config = dict(
    num_attention_heads=2,
    rope_theta=10000.0,
    lr_mult_o=1.14,
    max_seq_len=1024,
)
Each number is 128 + 24 x the weight over its row's rms, rounded and kept within 0 to 255. Layers, rows and columns count from 0. Numbers have three digits each. The size before them is the row's rms in percent of the matrix's.

# layer 2 attention value, 128x160, rms 0.0956, rows 55-77, columns 0-79
105:154134176135121106136138128087141115108144146132134136108142115109137132091118102132111112128141099133146124122123104145145119156132147111123130091164125104168171168116090183144114142103140163189091103112143145164094134066114140130094120111
107:108145104121115175175135154150173086131104111147079139156146125136107113119100129133132157111130134127104159132137146109077106077142147142147139137095117152164161122138149105143081118141110110115150139127100126124134103100125158092150131156
102:134157157105116086139144128105127100154116137106163156108138095109106137118145109120109151182132096141103130125130150149117199092152082170210111146135162122088143134123091099116127174088136142114131144110118114161111125116133150139152116125
103:141123167141090105155143167151145115061146151124132117082140125124113153100106106089148093133130101100115102135156136143145097109151120138125122162170119158120129129126142138121135133088161124097113116120110096132119137126112107098131098112
115:106109119150118122112116117074148086142097110154130115108129123128143140124124143181123153110155123187143128105098176134109123132152145139130099128126117123103158126135123183158104147102152132150117118120132131100141117131143116129142146178
109:106134115102134123093136138106115161110137110146143172154124166136123155094117110140133142113111143130125133157133117097130130121159113098121095134131149081114119141138171143092115141135136089146132147149147150125134096090125140107117147118
105:159059112134141162163094154141103146101142123104151156183095109160116130153132116080123114128124104142115136113141156126131133135122134118149131103158110110132123108117140100125104119104138185116119099110129146124112100111113110133090116106
095:119100118133168138102087156121130115159140136122126160122104127117104157134161138111144108108135138119112093102185155140090109139101161144123127140115126171084106108126149118152114079136127115134093136171113163146158125098153126140127134131
095:116076117148113092128113106117109113158125100101139114132158138116109129167156186153132117114130136087145159101168114130122144156077152090160078127141153140135146131140138103078170104139124136112094159169138113122110161146111107186096101118
098:139134175066122132115138139108114134125150104088130081115101130125143153130142084119143114124120153139105132112120129100164138084143144107182119099113132100084106118137154084108128073131137128147099132145163094157182109111107140095136139136
090:166112110129133143132172105139087201124107139133119071107133094128125117097107106086137111166167131145127073142113093158128151080121137115095119102165116142129103121110154117145125108142110110115158154105127079116141137135144124089074116108
098:109141109144105135123175159144128137115116125119095161130095098117128135110138139111127122116158154085121126142127091145161088119143121149074110126115140145114096109130106088110122144138111113131138131160145151121154135154129128126132096165
096:150102067141107119101124114141111144115129117151098141105099096103131185091139127112131145178095115130136137117190126134110152102126108128134127124121094120166119105124151133147151149084101139159134114113142149088150104136136132128114153132
098:106142129107115131167151126078088193124129156136105116115125112141123134115118061156142126146121155150099100167113108164052165141156133146096168131146080139175163160112171139151104090151121175090124127149152148139121126121148116114126112076
101:086068099126153133129116138083125183119143114127125153110148169128131104106122148117123094101088145105154124135113122120137103135137142129106086211169103110158112087121100134102137142147133166102079150126108107174128145113109147085131092132
094:085120173104104149111096139126114168116137110108145084110139108144109094101144090135104104061126131117161165165146146102139159155147134168110119158132128100134162141118100118107165139102128132128103100122143136102108155146067138172132130136
089:132162090123158143118129136140100100103096142143125146169115125115064117119166110106131136155146127122166101132134107152158101145104115109139120157154123134079150102120123129113151125143128165117154111101083131116147115153175147127131161129
095:111135180140148102138166109123107103136045158133124165136152124132135103119144186112150138159099141109127088161141122133120137125087146120112111142109137128144081105143142126117148160156145129095182131122111133120165122159148115095107135123
094:139083147159130101148106125100160090126117154088115163155117117127067138135134156147140123126127157115144128153089121104188136088152121134137123098127080135124088141168095166080114139116109134115119093092124126080177116137179122113119154157
089:170175111123160153162151122147132135127161155152138171119128133153101163135105165115100146163152128110112073141087074157113153140082114143097111087129153167130102154157120099136128092135113107118100134103102132128132158167107104150120128164
087:138114152148141158133158127166157170139136143123136105128130116136126104115115112129107146107149150119140130144160086175153108094123085141123123148164132104127133111113111136094103126113128091121132118112125136128085128084148103087143040123
101:139111089137152112063162134097147135124109136137134181110080116174127131115131128125172151148137093107147140144136162125144157096130153152053153127126132102146173124121167118127135093165129138107148139164116144169126113092124125089133125117
095:103105129144130166115156166147130091123138112180161115171133127133069100119127102088136135125077098145146100147137110083122106181157095147140094105154108107114123142140135133101111121155135119121126159126145123150134124112106176107100138142
# layer 2 attention output (transposed), 128x160, rms 0.119, rows 55-76, columns 0-79
110:119117127184145120150155129137128129176111112099122113136122141090104127117114141094129093118124120089128153095111128122096092094144134160105134102141161119079123151138140119210117139118181104129129121098137143161128115099087122103104099121
108:135186151068122161117083139101119164130112117141096093146094144148101122167151069130120137110142131169082140150125121131126160133171174114122152158136155131112101105134162100153157141102113073139132123169136163125131089178133152127097162147
102:156110124138090152101141121112124104130131097166140090116109092158162161157101138105132164106166105124108157105122118128112142129114125169143102115121124145155162137141141117140151113112132086100108130137103149117075163166050108189121101121
103:151136113121111154139108091137124112104173150153120114116156154157096103118141134108146122109140138106105109110130112101136132168182107136117139152095088115127094108144136109148114133134114103170127122108110160134125131172102152131128098127
114:170150103104084138139105116114158143135133093166141142104096138118141085141114163107169115146097124141124140164115100141066143164122168164110152144111177133105140163142151123113103115102132122089090152092113137108167099107119135105104141129
111:107113143182141125133180166119135154111091121109092162089130110122161096104139138097106128092155138155112110137131107111102131087139154126159130086189116129130160144116133107156140160132139095143137142128101132153129146113163135132125123165
101:111143128136106147134140081165167101163071125136152121115111166133093124121135117106082093143098103151157133105123163146142098108157109137060110158093164116116144174125137123123138114156133133111114138105117114132111162109168133159128121193
093:157145129103104160133097124129129112113081112118169165139134141131104108121124134099138192148147144090071162136117113125119122122191120131130150140160149172178162141121136147123111121154127119126153117099104116093164131180167135108104135152
101:145090126134125173124160133164114083098088154146152165179105126120131132122142088123168144158144171092134159119130146113100103111119120104123137099124153145170127115147146115105155099113124102139095122135183122104114102133145135151151178121
094:130140134141117154157153084127134120115119138121125127122123116093070113158109085106176121120162128133119136130144110108132181107097146151125084122122115134142069138192135159097155127105104133145116155163121147133112156157129124122151128127
091:126087087128130139155125120146136089150137131095066107130114135127155158132127103123165107137103130116148124121114077160074159103099125116124103115138105127102156140108127116157097139121124153123130160133147173132111123133135167115140121133
089:145146137113140100072166113097107185139124129162113109122126130088176112112131083169115099097119109069148138158129151139148139093120147164093113143124139131116168182150128123141113125171119081149134143162147135105119119122138113108163092122
097:153169150142158123171095156142101077146101157162135160134142130121153149149102141145155131155104134165146149108088105145094157109122127049127107064140179117102143115126126143145148120133149105108140135159115120134111114146078135131117114106
101:106181109140123100131155111122139138118111158094120116177128132142127088102134129142114149110183117112092137101132097138103158128122183108115143129100113139124162109135146146178167102067188100130123084143100157104126121156160138093151132110
093:097168095139115140134110122130130086122164137155171173127105084110154117123149145107089135119166154101153096123108083106159145154148066159117158159101128117147127142120177120131091105165100097119124142099097129131122155150160122132118152148
094:089111139127149161106125096112116107105135178134153152084096131123121146137136084139117120163134084123131130108104120113092154158165122134136127153091085167181116136132134162136077148083125142136153114156119110176113113142137148128123138133
092:118085150147145116132122103129124140138121115106157136121155146147155145145132097127108140174156089131143083102125158146128107103106100162124174142102132112131099153147118141143129148124102114163141122105107126135128113081116105127117130174
098:141139124113123133126121062142142129119129110121110186169129143121157135122125139133095131133133142080099119129146155163107096122092093144123120132121140099171098169133097094148125120147114130139094166102119115118127130128116098128145124154
098:100144121150122172159122133128145179117127137150083087109158120154077128160158180137112162150086155136115084152091143152105104154108118132146135153111145120106092114115128101148159147112093109073089120145127112099128144169136170108100100174
084:118138124086160105157131105155115129128134132117114119130171136128159100170116123143116129138118105116176119126173166126142147120105119135137113171106084121072118126154157099118105122129138118153153155151142173120127138105130126104121130111
091:088136121152130162141143103184127116104142107158104105106134119130142161105154136113145093157125150180105133141135118127072171136133111108106150126113138131131162099132125133140142096091113145113106176141123130100154115123116114107143140109
097:127170125137087122121124115084151120092117138126129109171108163137144125103148087082097126113133147121145142149153069131112126152162155150137126138107113139119095087139119167148072140120135138114150122137098159158127121093123145101131122094
# layer 2 attention query, 128x160, rms 0.0872, rows 64-127, columns 0-79
088:199115118141131131125158094115118133142130130115134133092161151112155134131137117142119094115125107082135118127091094099130128148127111120090120093126152102167172103172173092132152154126075141131143167138136144100127122119142134107159117144
074:119133132087123137128157123109111111136133110132100116167136147134128153129121132129074137187100146111135142137084133126149119090161143130105124162118125152135074125120113145132126139142101139141119112157148104106103121142143122114117130154
084:142132131116150111155115127118133099141105088172123127168117157153146170171132122114122108145088152105122098119123088130111093171140118140158145130097144109108090157145116113133137141135113110109110182147148077115121121116126130145114118125
092:133133082132116086133092133113136171098129171152140103134085098111154116123132091076176133110122123120175128145160119109125144104080174171125126150138137101140144134113118119098108133133147107100209102046115148145131119110104102130167133134
101:159126095107132108097147098123133151115125151159105075119146107086110116142123125115125142122141105157176144131144139117126166122121137134119139139138121114151100158151162158097119132108141137129154085106126078138160109123154084094160156128
085:123176104114125166133155162117101178099136172119126145151180137108082113149150142127116118137114153088140123145164116139162131133092130143128128108114117154102095134126130132121125137123137136155135106130136090102133122155114122135086130106
091:154108107089118103147116104110155119108144122174169144119132126130149124142150157106136145110166083165122130116154105142107103106118128141119177171146120139133150131138176132163132113138149125103155095098116139115138123137142152101156129115
083:104128113114098099136146150140122131111195120124180100092142135091082107129146144146118142131110085123111125095133142170113129113154093151107127147129084127163129148116106128161132101113159136178136136124114153120111123110102134145139125148
101:087135162137121146140111147155169143154116135113126105169141177149113141135175142144115112146095139104134118138118137111124104088084116145092109129148149120098116117122115090099154159187157130146128119160131137086136145112141166147119146098
119:081096120128117131105110155147139134159165123169132136158117166184143099132161146149134139125109147109099117117153106125104141140131100115111106146109142167100124114157120135126129148129151152139121142139127178138154129174146133099105158116
089:124145139148121131164153128151097082123148125153128123158178172143135132130136145149115100111127132088137102140033093117093079107115098136133146136171105160157138136133134103168140127160133134147092175124112146128078164137151147121074145107
109:152153111125107087126132097121108132106135139133120091107123088076105145133109090115144136125117116129115146115122149163150160132196174103135185125110117117112159130132142155119123113119093104114164121085154107109137142088129104155139110167
094:146131094129139134107180114118137095121127145134085118136086121134117167126164102105131094152107155092121151118133088128135129170180121108155156128106159147147072117138131155088122131091132115117126142113100125152137113102135143108101135119
095:108167125127147158156147091126085114141122111130095139106134154134106124122146097142125148127155158160175121139169124138122159147106136143094170115132177138125136169132081116132106165165124086145110171141113139112132128161119093147049146093
102:104095118088162094163202121123127135163072094132146097064118114154100126109092106142130103135143127120183163137148128113139143102149114149073094135147096129113139131177144114132147164121105130156106126123132102122145121111116124126151146148
100:121144130140147141178119126148094112122130167102117074127127136113137108150101129109132095158118143099115114124177090144140182123095114150125076166151106142097115155147138140130121167140163105152133136113080151090132115108118128107154134104
097:130111102148103108152107156113098148128122110174145098137109123147138140150122153112159111113114129112104129155174107116091171151118156112102164101091106080159173126094138108139120130116160166145131171128138123093099106120146134100144130122
092:149117115124126161142135106123145184106164136110056098114126154110130129111168139148101125152130103162110136124123161144163129123114179107125102138127130093143139092077097134095115196118096131114131112121136136139140131101137140149107104152
100:143148148127131132132114114103167113146136124152125118109151138132137078129139150115127122115093138127137110174176159120182101133156129074158112102129131093145102111154165139134131095158129122152169144083177116146125109114124120122121089120
095:129110105097126112149134122169094119121139158111116095149159143151083153108092158115139172097127156141111098141145125137142110165127111192157102150163109111129109112131123165132131109076110148157110131128103096120159130121136145143166097085
098:122167136114104131146133162077082130122135089117131104146097129101139116148116095163141125139163136049122113089118161178184081126118144131128137063119102125121104131111131157138139150117134160128126150135130102128127138119086145143126099121
096:154163114127118134114086130143155136170116139108133088182105181112193139115138133131066125116108087117167126088117117124138187109127125081097123127109143129098119142112127120136133150134137171109116149124109138113120149125158108109153123137
089:113139145161114095141135127153153129144123103119119133135178106139163106130128181114126173134104128120111128118111144092129145170122145135118109141137155084139162144122150117119122145108118139156102143162126094152129113123172117101168143134
099:131156093094138142152133127119156142122145109127112124103131094117123135126103095161133119165147162121128154156121095096126176103129145122173109126126120092159187096150119123089106097104120135165138110122148108133102091142167116136124078098
094:077157147120139126114126101155104097125106155120128136128092111154120133117156152129165135123122142124097123076111170150106104118142139121103139087156184175107138096129143152123128127123116097132071134155129133141083109122138147145131088162
098:170142168176146140143113158140090160090127121135133108132121103130095081052115123112140126145127173112165149148134088151124122099117144131108114112121143090132126149108122110143105102134132122101165084145107110115133137124158081089131141147
098:085142123069130132164103160068120138110151125166133126119123108156119097139131114138122128155129117099144129114138096134178128156116121138122097115108126146106108118162168149128110150111162152127126110137099103134106097127113156163109116147
096:123133114117144108145108154150096146135090124164121121129099132117162134100128132124136101121115124158123108132134143134148109121140104119135140106102112131147158108112156146117130110128148108105088113114145163123146112116165114173158107118
091:143114094102123177170141136155140131126146105124085100119107151141104077128103168171152129172136130136178107142103099175134123106154082132109130159140133135100134121143119104075102149103109097101117106115141158160104140137113141118120172118
098:094137108121086120118108119178146146103093101146148157136136158158101161102150130088134124112122128154166174108182139128142177130173128136105150137138115083140134107124120130143141086108120124123141151104137166159101144097124164151114128151
101:097155084109075136111127121139080130114131183172147153140116171163165165136159098095114138177099162096117134148145128134141106149129119149119135150134121132142117129136151090134121115121136137134137156103139141119105131140127106108104113159
094:144111165094124113169143155123152117178139144126128136143133139107128078111156196129089147080119140132112116174105124139136121126153160097152123118112122097089128133097119109076094103150162108158073106180086160106072143112101129108134149102
099:146097132110118108147125106068159106122150137182113115170141134154109100111166159088134124112159143076123109133125169109093106143135148138119122154097131163172098072151106147130142128134119130106105133129125130128112167129155125122127117089
090:144152135125118141114201124107110147110114101146078114100145129165174155156118102134113104119121101118122108105106146159151143103135142141183145140105083149129157094167145136131095130120152151093105119140098078117140164139141136123139140087
095:140102060149141151150114119062101084158119147070117113116111129134083141122134166056129125138136095096088156143133128139097164144112105142162164114129129129158138161159119101127159162150129104116137115211129104126075119105143132142149147163
092:121171123125129119131112128110133096134082177106135122147161112161102143136136114152111106097155102134112134147105141086128149162114131103123121141096127134108117124139169129138075096163103124108095123156102167125129139135116168144132159161
097:135124130124145105132135146123108152114086179134144122114129142092139101101140147159118157127125155105098160157144108141131157117104169129112162108160106115120089149100102148115149114158177124051150146140133151149132151097155143108155101124
093:143117134095079120118128130118118155131132117069141115156145098127160122103147132116127138132108144146178094100122101143102162138135120181100175127187110067127177126163121140171118139124136127121153113095137082095128109132133129116123095103
093:141135108138117123146086104163122158123101091099132104099125166139106088124138117175143141146137137125129138075100129096130181127108093124134113164131153141119167134110131116093125113144148152181139118135176111155092186101079146139149146104
108:111130121118088144149116133138116107137143119128125074149141117139120116145101155095152120098132125161109141113114146102104126183150159125133133140166161166118122107131090141134134126134163119087102116124154117142110148142123143139111160136
092:168125104102123128190134110106080110201142089115141148136059116119195118112104100120128129121107133109136135155133094105114098157115072104136126170142134131114124086141101132159144104120136183092135163114107138121171121127123165135128084129
095:148093115121136127113155127101097145120115137192141111131125122132147097156133107133120103129132145129149115134112120142131120193113118127099165075136101159128144145124109160102119098110104150164151117107111148127137130099123155134113146117
093:098110102101156136137103118077145156139136166134186150129142142132113094123143111126171104119136156126117066094101162129107155132152131113145147137171114090113120067123140104172109122153128142126124101131097051146129130137090154159137158158
097:124112107121181087099126167142164147134128143151098115143087086100114106119142153159085108113129122104158142170114118132149151100117120086090112150115103134148163118148153151114109144120130112107135097164136127111153084123097127114139145145
097:101150167132155128110109103091146112117142079102102121145102131125125189115095131110100114118111112105091092143080158174144117155095158141100098153125117161108160135091110086138081122122145066139120158138176127187122138148112103152141129138
099:163123127115152093099156139148100137136147116128089143112126124090142153141105112118139074129086114131141113109103158102118113160150114095124164179142150123128144121147135139108157137131093147117159182104117140147160123124106108132106106119
090:122174121170137095142122126073116143120152153134084112106162115122116167157140183102170112146153136131156153133120147128107159124157098111139104110169107128132144123166145150122145131144132146132114138041111120142132138098158097128147123165
094:137109105127111084129126196137079123119132152131176126134164141154094127155145113128158140126126144144158140098100120132109149114126123155121150088141133111173121108135159128129207173140125104141136101151127113171128114121143151103143140116
095:160139136174142150130144116097100068101136162112101097166137122123141091131126135147108127071136100174127172122110074128157127164167114172139120129159121120119179118187131109133154127112171154144126141117116133153157095146154079126118106136
097:137139123134166136135124131159154117163133092137147131123126113154163147097117098068157122158123176135132098114141151174145119136139122125130113102130120081137157136134154138130111100110105101142114133090135118116117136146106157118143118119
092:117124185113124133125100134165103112133085169133117139126083117159158138111113093159127125160118128133131102169113133151101158124154172127161078118173164122109154102131124135132105142149121142130120134158166118136113129126128116118131108112
093:127112124115149113136176161109084134119126143141118118141118135144138096135119143161137150112123079114113155109110092117108151127091130141147157169139124099085127102163136119129127099126123146088156115123161136128142123137132128132097181139
100:099128126112116079151101135186134156105144141138141175114143169172153118157125114154085153133152166156116099100106133154102142116120087083153125095139084153138147141125102120135148105085114153123139181140179126115140110137108122198104104125
090:130160137127110129099141146111099165143121127114143144164126133114118111134101133084091161137132140147109139102134089114108132095107168101113108143115132132121131128131128127115149097160070100118079101126119088130098137107141145208121148150
089:117136100130080121094112197135133150154126176140138105154098117164130120154137148140122122114140139126101108106157130110159137124078159137148121134104109134148077126170155148115117162122064115119164133117146071111117104109081098150132123141
095:113127147109170132141117144178150142100107103101129117136145124137170116136130090165092125078109144151120155128145141124122091113124147151106145068145140119160096126140145147122164084132106140144160139108130159156120156134103124179179112132
093:111163110170096084170139150118123153155148104089108169115094137105127104124123115097156122109156135128123140166136149134132120121108117127104099108137143128098209154119142095106100137151135152109125123174128171158172129144125139110129089136
098:149110139149118107122194136111160137128148131113157133137129087100117119118121123125132171162111101144161164149140179153155094128149112138126131129161147160124088120114107142130140087158087109152143148121160109135152109113141137154134120131
092:118130126099116130126108106113083091147111111085124106110151082141138148169180161169103120126153159141155134159111167143139099135132132107129119167117114114140096163090057114144142100146145136098148148125150112166138153159140139138116114136
090:142152139129110130152124135114138156081125097077149161130135135093104122109091117149127161149101155163120113149131192129138098170147140159092156133134120103105106120131089179120108129144163124138104128122109115175145103133102112145149117112
087:133171110075122126091165117147112117150129142135177144078094134134112147145169132142083154126125106141101132116125103186143142175130175154116148115094136133155102079135077105107121145113135120150150159125139171134134139109135159093136144143
092:066126125112116133119124111156143126152112133149136115132111160135110161179129108122132153137123121144156107181080089114135150127124109140079131156113135109137140177082163121124097152136097152106147158139114144099102143135169072142102175110
107:134133146112098163174144094126149157094159167097114152123143115116104143144095130093136135119116137151127132139125162112130103120111120104157155119112140096120176114135104092123147146143142150146126145105163118136154098085109101166148067112
094:152179148131134189125109134140121121113162150124139148137106111110078136138077144079095101093146129115104120119176129158125102148111148124158178150107097141139159132128149155137119108122127123129102106122076150155167054120118119122111143141
# layer 2 attention key, 128x160, rms 0.0913, rows 64-127, columns 0-79
088:107129137155101155092141159117128107104136121137137078092165142102096103114114111154114112133110138099093141113157135125142136143109106163124114117134139196122123135128099106145155161128175155103172108143124125128119136132152100118119111129
079:145124105147153145142118114115160139116164111129099116122079073161168099109103132162121178147165155098166136135166117128130116086118139123139121132112086131154143101122117099109109119127153095163117165092120170155120160104142132138153119105
085:120121137162126168130125144099132151165100153157174155104133152121131111182140115155115154132134129135093136103112180152142128140090128123131145139149139150160104139138163139160137173134098130097130093151141070123117140114108093122086112117
095:131140115123111129128131100147125121137104133148154183150161154102109167129162173101109129116113126091120117132128135125165128120088098128148141152090123138094116133160144126104126136128128110125098116150137112101116121122137143103085104121
098:129161150122091093150109120117128151096130086136186098138123144079093161080115109126145154108102148184125153135141155148088091089136098144153128135148101113140128123112113131169136096143125097133129096128134131068073151135096109143162128154
108:134118131151158131133101147121138101135109121124124095106145129138127088184118114121117108151115079138100085117132136102124146145089146146136114127116133152150134142157128130205123140116109156100132178142101115190133124124113140145116157151
111:151130124125129131126176114134123094108168168149178179149184159108115144124124117111148133098162138120164124114125159154133094154141088105161145162131149123073136114099149144123137099106168104148127110154138123082132120135130127116110119124
087:146128104118158114129128130120125138120134119085080100138092099124142106105117136140149119126142132158114124130171093146125184100125135091108140131153129128159166089114129105068108140122117119124147129099087158100133101117130127118122128084
138:094108101158180174119103137127115130150100112121080156105156180160177130108094107145097104130155129114106127100140120112092155174093099121127178142157113138140146134074147108122130110126171159150130112145104141180139113163106141147105113113
105:117144154119078097148133134140131115100156137138123134150078114128075094131156147143170133136132118150144131117092132136111093070108121067157140128119108131138123138141115116115130149186120137116134116121128081101084167085138144128151151164
155:141145150112093090168155102130140120086158129160174131131133066097083152138117128123159156126112134142151133122099144167143141077165133099136098152103130105111151105148136155128125103144101103106169120129152143080125162100125092125134133138
085:115118153123120129112131158145120121115145148158111156152142129123115118156165157142120132124141134103143121125102180168139143114092145084126100128108099110141158129128151124112123160143146164134141087139118085106135172093148124145136126145
095:091156141083108092127129146127118140167121089142135105100154148108077167149168147131088093153132134111115115089175122105108125136070099135106125137138082123151111132181101114122128111153119111158141151099121134114124083159159152151107151127
097:119137114125121114107128171105147147134126119104112138118120127113103156119129146111113101114122116154134123101107155133132099104145131163156127115146142128135119172150122144153121114129116150083185119067104146094104115106138144154112178132
101:117134164167141121122085129112171163113141159142088146140106151129117152135112127132104132089134157130118111121135115127147090112114108119140147134134100027088124127150109113101139148141112142144123159140132155177175093139180153129144097087
098:126098132113154113103088123143136118111128090159119096151151144070088117136147137132152166153114122129145160131125147144091088147185113082109164134104143101166117115154118135118153148115101099162115126154130150119128141108162111145100156108
099:131093114119102113137115165140170124117158178083123138140141114134174092130119123167147094141125117115170094158103096107151157134130117145174152111110176134073117105144104115127102165112122124103127141120151148132104130138160106158093153135
091:121148124126111126148151095104129161149106167190065129118131125131119095116122130167126114121142178138085140101102129120105113093122110117171124140086120160094072149145134132171107072129071131124101130144098132137131135146148121097086189163
093:169108158100129114106198109142101133142136124130110110121144138071087184104142129097129141125118131135115155150093083145135103147113129142145128124179148089134148112124101177114125101134174158082139145112114146140092096103106168084127149178
094:119128156171116127158140126160106113145081154111184148101127162131163155132091116148126126117106127123129130127145165127134137130101129159138134133096165137166126109084148134068122134142104107151125161106148132113101110136134122128148129172
091:155107143157149146139141115107114167140174117117144122100142155149117127126135146134139114127109083151088106124138156141127100118129090131122130121132157092135154119116098125121155186121145074138083144097126150100137106118070063159135150133
094:113129181146091143153128156143112107120114133138106124148147140088175082115098129126094158147184115101134150136103157110125095088130130143177104114129114136131125130130154148104118132126119131163097102158123153119150133147113116124111147102
092:127187108120144075088172156065124113102134132113110134111152081137143126138135110119134117090115130143121135133150102161099122116103167130119133132109147113134087145137141150086172097172126128145130116163128103081169106101111114132155106157
097:104126141137101108086141140112100129161115152136116095117165170149092175139129152092165116096111115179156130116144110139127170116105128134081115134134135115130115142084141117168125108130094118123169144111119127088117168142096137106126169132
084:162130110124087143110182140127113127088167073142162141141149159129133105110093127120139116129179103113127110160137105078119150153146168181121120145122088097164111100092125094138123077106161149157119167127179152125124101142138124135139128109
094:176112138126134110098108115146140147140112107103126140116103108137105144171131105162149137123129139082130184128100115094109113132096140133114149147118183119090163141106124098124134116133168151151157156121159130127125135107139124131107118082
092:142054097105125157105141173159109139165139132107103132131133100140146140153114079156104120144124156153117149166132101111127115107156106093133152137145134112137136129135109108105151166144092125128145155116154149139158140110081152086131125110
095:158138094121122104122087092136128167128098144089081090107104139126147086159119135118120104112149094116120088134149110167150199106114160132105134102179104145141154155141109145139108139177111130126127120129127145121142141115119119131120137081
086:132126137097134120137154103144130146106088154107096126178081126152132119139155103144086122130121103143084136136156174128110145158134139159145093130084122123114160122156141150127111104123135150135119143132068116127127136168166129147148099104
103:093130084153145115145143130137151088142131175108138147088119073107132098126140151158142183138133142104124115147121101166134115163100141137186130146150080122131142110131124123152108124111097129141141103121124121110165083166132124157149126128
097:115112116120088120098125123116099132091146115119129142095150118122073144113146111126092112184130120093153123113144121102179147179163142140153150094099114134091128122073088128139086113144127172102128155139118149108156140136092150117120128105
097:136120149087156184116137119134123142142149121105109082125158103154136116122113109136147136141156173101102157174116159111131141127100099167147079126130153138147083145082155160123131144128117126139159118113116121153122100095111118151170134125
095:093126133115184134133089175144106163149174118118119088101126141170163143139091102144139111118148154128137133130121082164141130121114120180093133113152146120102176118145128147148105178128114101084147079122121150140133075186118110123107146131
091:145120165130135115120113148120117171142132131128097144162117166178151127117124153136107086112124126116160180108129126105117208141159140106111093120140146103146125092165140128137149129124068117137130112112105121159162100109101070157125101153
096:145108101109096133111149087131135105144110088158103100116121079130175174116145129135125126137134137157185092117129109101148091125147128133081149124117132133144168077156107130108144132125089147131112120111131172080110140153136109169111078165
091:155106132118123147101125167160166088114122084131090132145088102151113121109098117159127157123118138174165115160129118130130163144163136116138112110142099139101151123113138141155079109109154171180124164105130091137130130128147171103200159148
106:106135114088084164135128124137147160101142135143157124122143145087104136107131126135109168093139161089137117131123136097105143097120155140115131104160144158154135099153156122125092134168099095146098098102117153121161112076154079170149127132
092:164117113159153099089156126128133156161128127125097189125132112167103121129131135121123157141135111162138127100114142123099094153157140150143131093113162124118129122117095151121104123088147090118124160154110135088118124099106105087159107078
094:118107138149132111099079148146154133099142110156114064153154099119145134168094105138135149094134116120116154152104176127084104100086130090147127162120163147083091099145129149114078132173116147101142131160109174112168137126155068142147137159
094:107117108141130125146116113115100113133114144143083137165146149173114108122115121121123176151116109142136079150117104192154128139148130113166121110130131168092161126178086114149118141119135152137108116156144169130079091129131092118159150134
094:152109154124088096108143133106126124124137128126110164116179187106116143155142115124163135127099112099095102142133144103158125141136131150129127143113119101127129138146107111145111129110129108130112107079116152140140147133127151087158154101
094:139101167108086173139146164147168197145113111125111132137133148127098121130149107117155134128111146155133114121134120151123160129167135157107125105104160140122112190072143117088149141143132159109128139155126142129089111153139107133165139096
096:107159102128110169113087153128147137132109170136160155134117142157143148100136136153124138121125119123115135118099141124123122124148138153136188160126089163143110113136114146104100106128121131127121143130146157108157115152106114090165091122
096:131139099142141158190112106129140107123127081118134133154147140106153143144141145134099146110150073129093117133090124159142133119124092138133102174114142132106109155126146102126128146103101125095121096162088175127075114134153116077103134110
089:096176123126123132090145090121147160112087094159158125151151101110136077111153110107144128182166128131159137125087144157127129166127169115108113122116168121144146116076149114100091137125074126134090133091113103148162123157127121118115150139
097:152118088125127110113107155124098120136160143135117145138103142090109129117162162151109133150151120110116137100141096116160189145143096110106099135114123136132138149154079147104104099129142112132134114150121145127140096151124181144093130140
087:167146129124088176154112120153131083150127124121121141125094113130112146133123152120133142092156173160099099137149102124157143141112160118104143132156138103087137152159107128146112112117094086133145175148113164093142108086137159124056120173
089:091117074168150124114065121125127098146093166175120172159091126141115088153128177086168106155119137148086127108132133126154107132117139170105115146118115134143134150131155186077099151150134132122144109141131136119144158127122089151158091115
087:131081111099122126189139179095157126142144108140105113146102109113090150149119120157159101135143103125127135118127102143130144118067156143091119113114094115127106116144133134141110095142118128110135153164124084126094077101108115121142160086
098:121110175140123062135097115143140179111133119115124133092080142115127078167089112125144097134133116137115122150148098125143134127132141136119152089131133146108098090107120083157141108162119112132158127110127130128133134138120121131129122115
087:121155129132169112148157104063130147133157111107127118135123150115134097144170172112124139146169179097160108132093151111076143109132159135086114109121095118118174097124137098149131126132113097107091173112117138142167148112101152150146140128
095:055112130126100167160121100092124122209143154161128131120139134135129133127127112111137109107141142138119134136121102087101160160133101154116137129137116118134138099137134115133081172128116108150109136154124114081140140098115102081118124176
096:102143099117114149144122104124125123123166164151120151130109131120152127133123102172130117134145133116139153135174158128142119142101121129159112111106126125138109135124123179145114078165117122108120171125153118137154123135153090063145084135
090:155116176150149143159130111112140144115134105089155124127106166138122092136087157139121144160105099091137167111124078127148137121155128094129116147105088134157135128110140102140094134104087172169159135126156142149098148128132121106144147113
091:112109108112129098133139163105093155137119086136107107144135115153141145105106129080122078121117148160122134123146116153144125129140105098145125120130071131086139084155145134133167165115139168140148152087157157120156131156143106122089097131
093:153131143154146172126092142114114112101145104148143162106140108099110153141128118083082136160158133146111093136104144162127134142131163109083145151178097125070140118084110130140113111125123131141115103141167108140150123168105095116146103107
092:164116141077140120157090082115184108113123094118127142108138161147120117123143145144123155121111169152111111154138115106124118142108168101111106176069140061162148122121088113120124139087144143134137134140135126129146175127111144148135160145
101:151122096159123132141138129084150130089125128121155115166136150062112123158161078102107169116163119113127115167112154140164126129135099148113157147101116089184109120153133099139121157122147131112133115090138142120112152115084154137148105207
092:132118089127098154125128130113112166170165117127111131136146160148153175154165152146166164136104113115113154143094141148157086119089116152133120094129142136109128100183128160143130119124117159145120114143116162140103125104104077149110131143
088:120139130141115104134158152151140125130118153153157110131120122114122096123145142145120150121101104173117149153154149134127143107114153092148146079108128146115121093131158155151093096154088084152153158075158135154097147163100122116147140108
087:113112178130122142157188126113128133093137163110138135129129146145140138138110138092140119165098149115122112144107145118128087152112085115142135093116127149146114147127138137159143071139099143148142138106121126151128110160123107158098105083
093:119107091128109130127117196121091109144093145107108136135156163143131115141130162092123160129139133115092117145134121105081108085122130093139094180137181152113105090109164164134106108138144141119109139133143138128142129123108135124111139108
095:109114087127146137148100101128126112169099102135095112117139137179098126113166131124145120122127125143145128154146130111118147120104124169141112154120127141125087149132099122172093111142141095148121151125065163148108126083147105151140129170
087:135133110169140138173139085129088135103152128158163125117119173159143183136137139138154126131126129158165100115118127141112110125139104151134153130156112164168141117144113127093118133114144148134142156142124113128099129138131163115098135101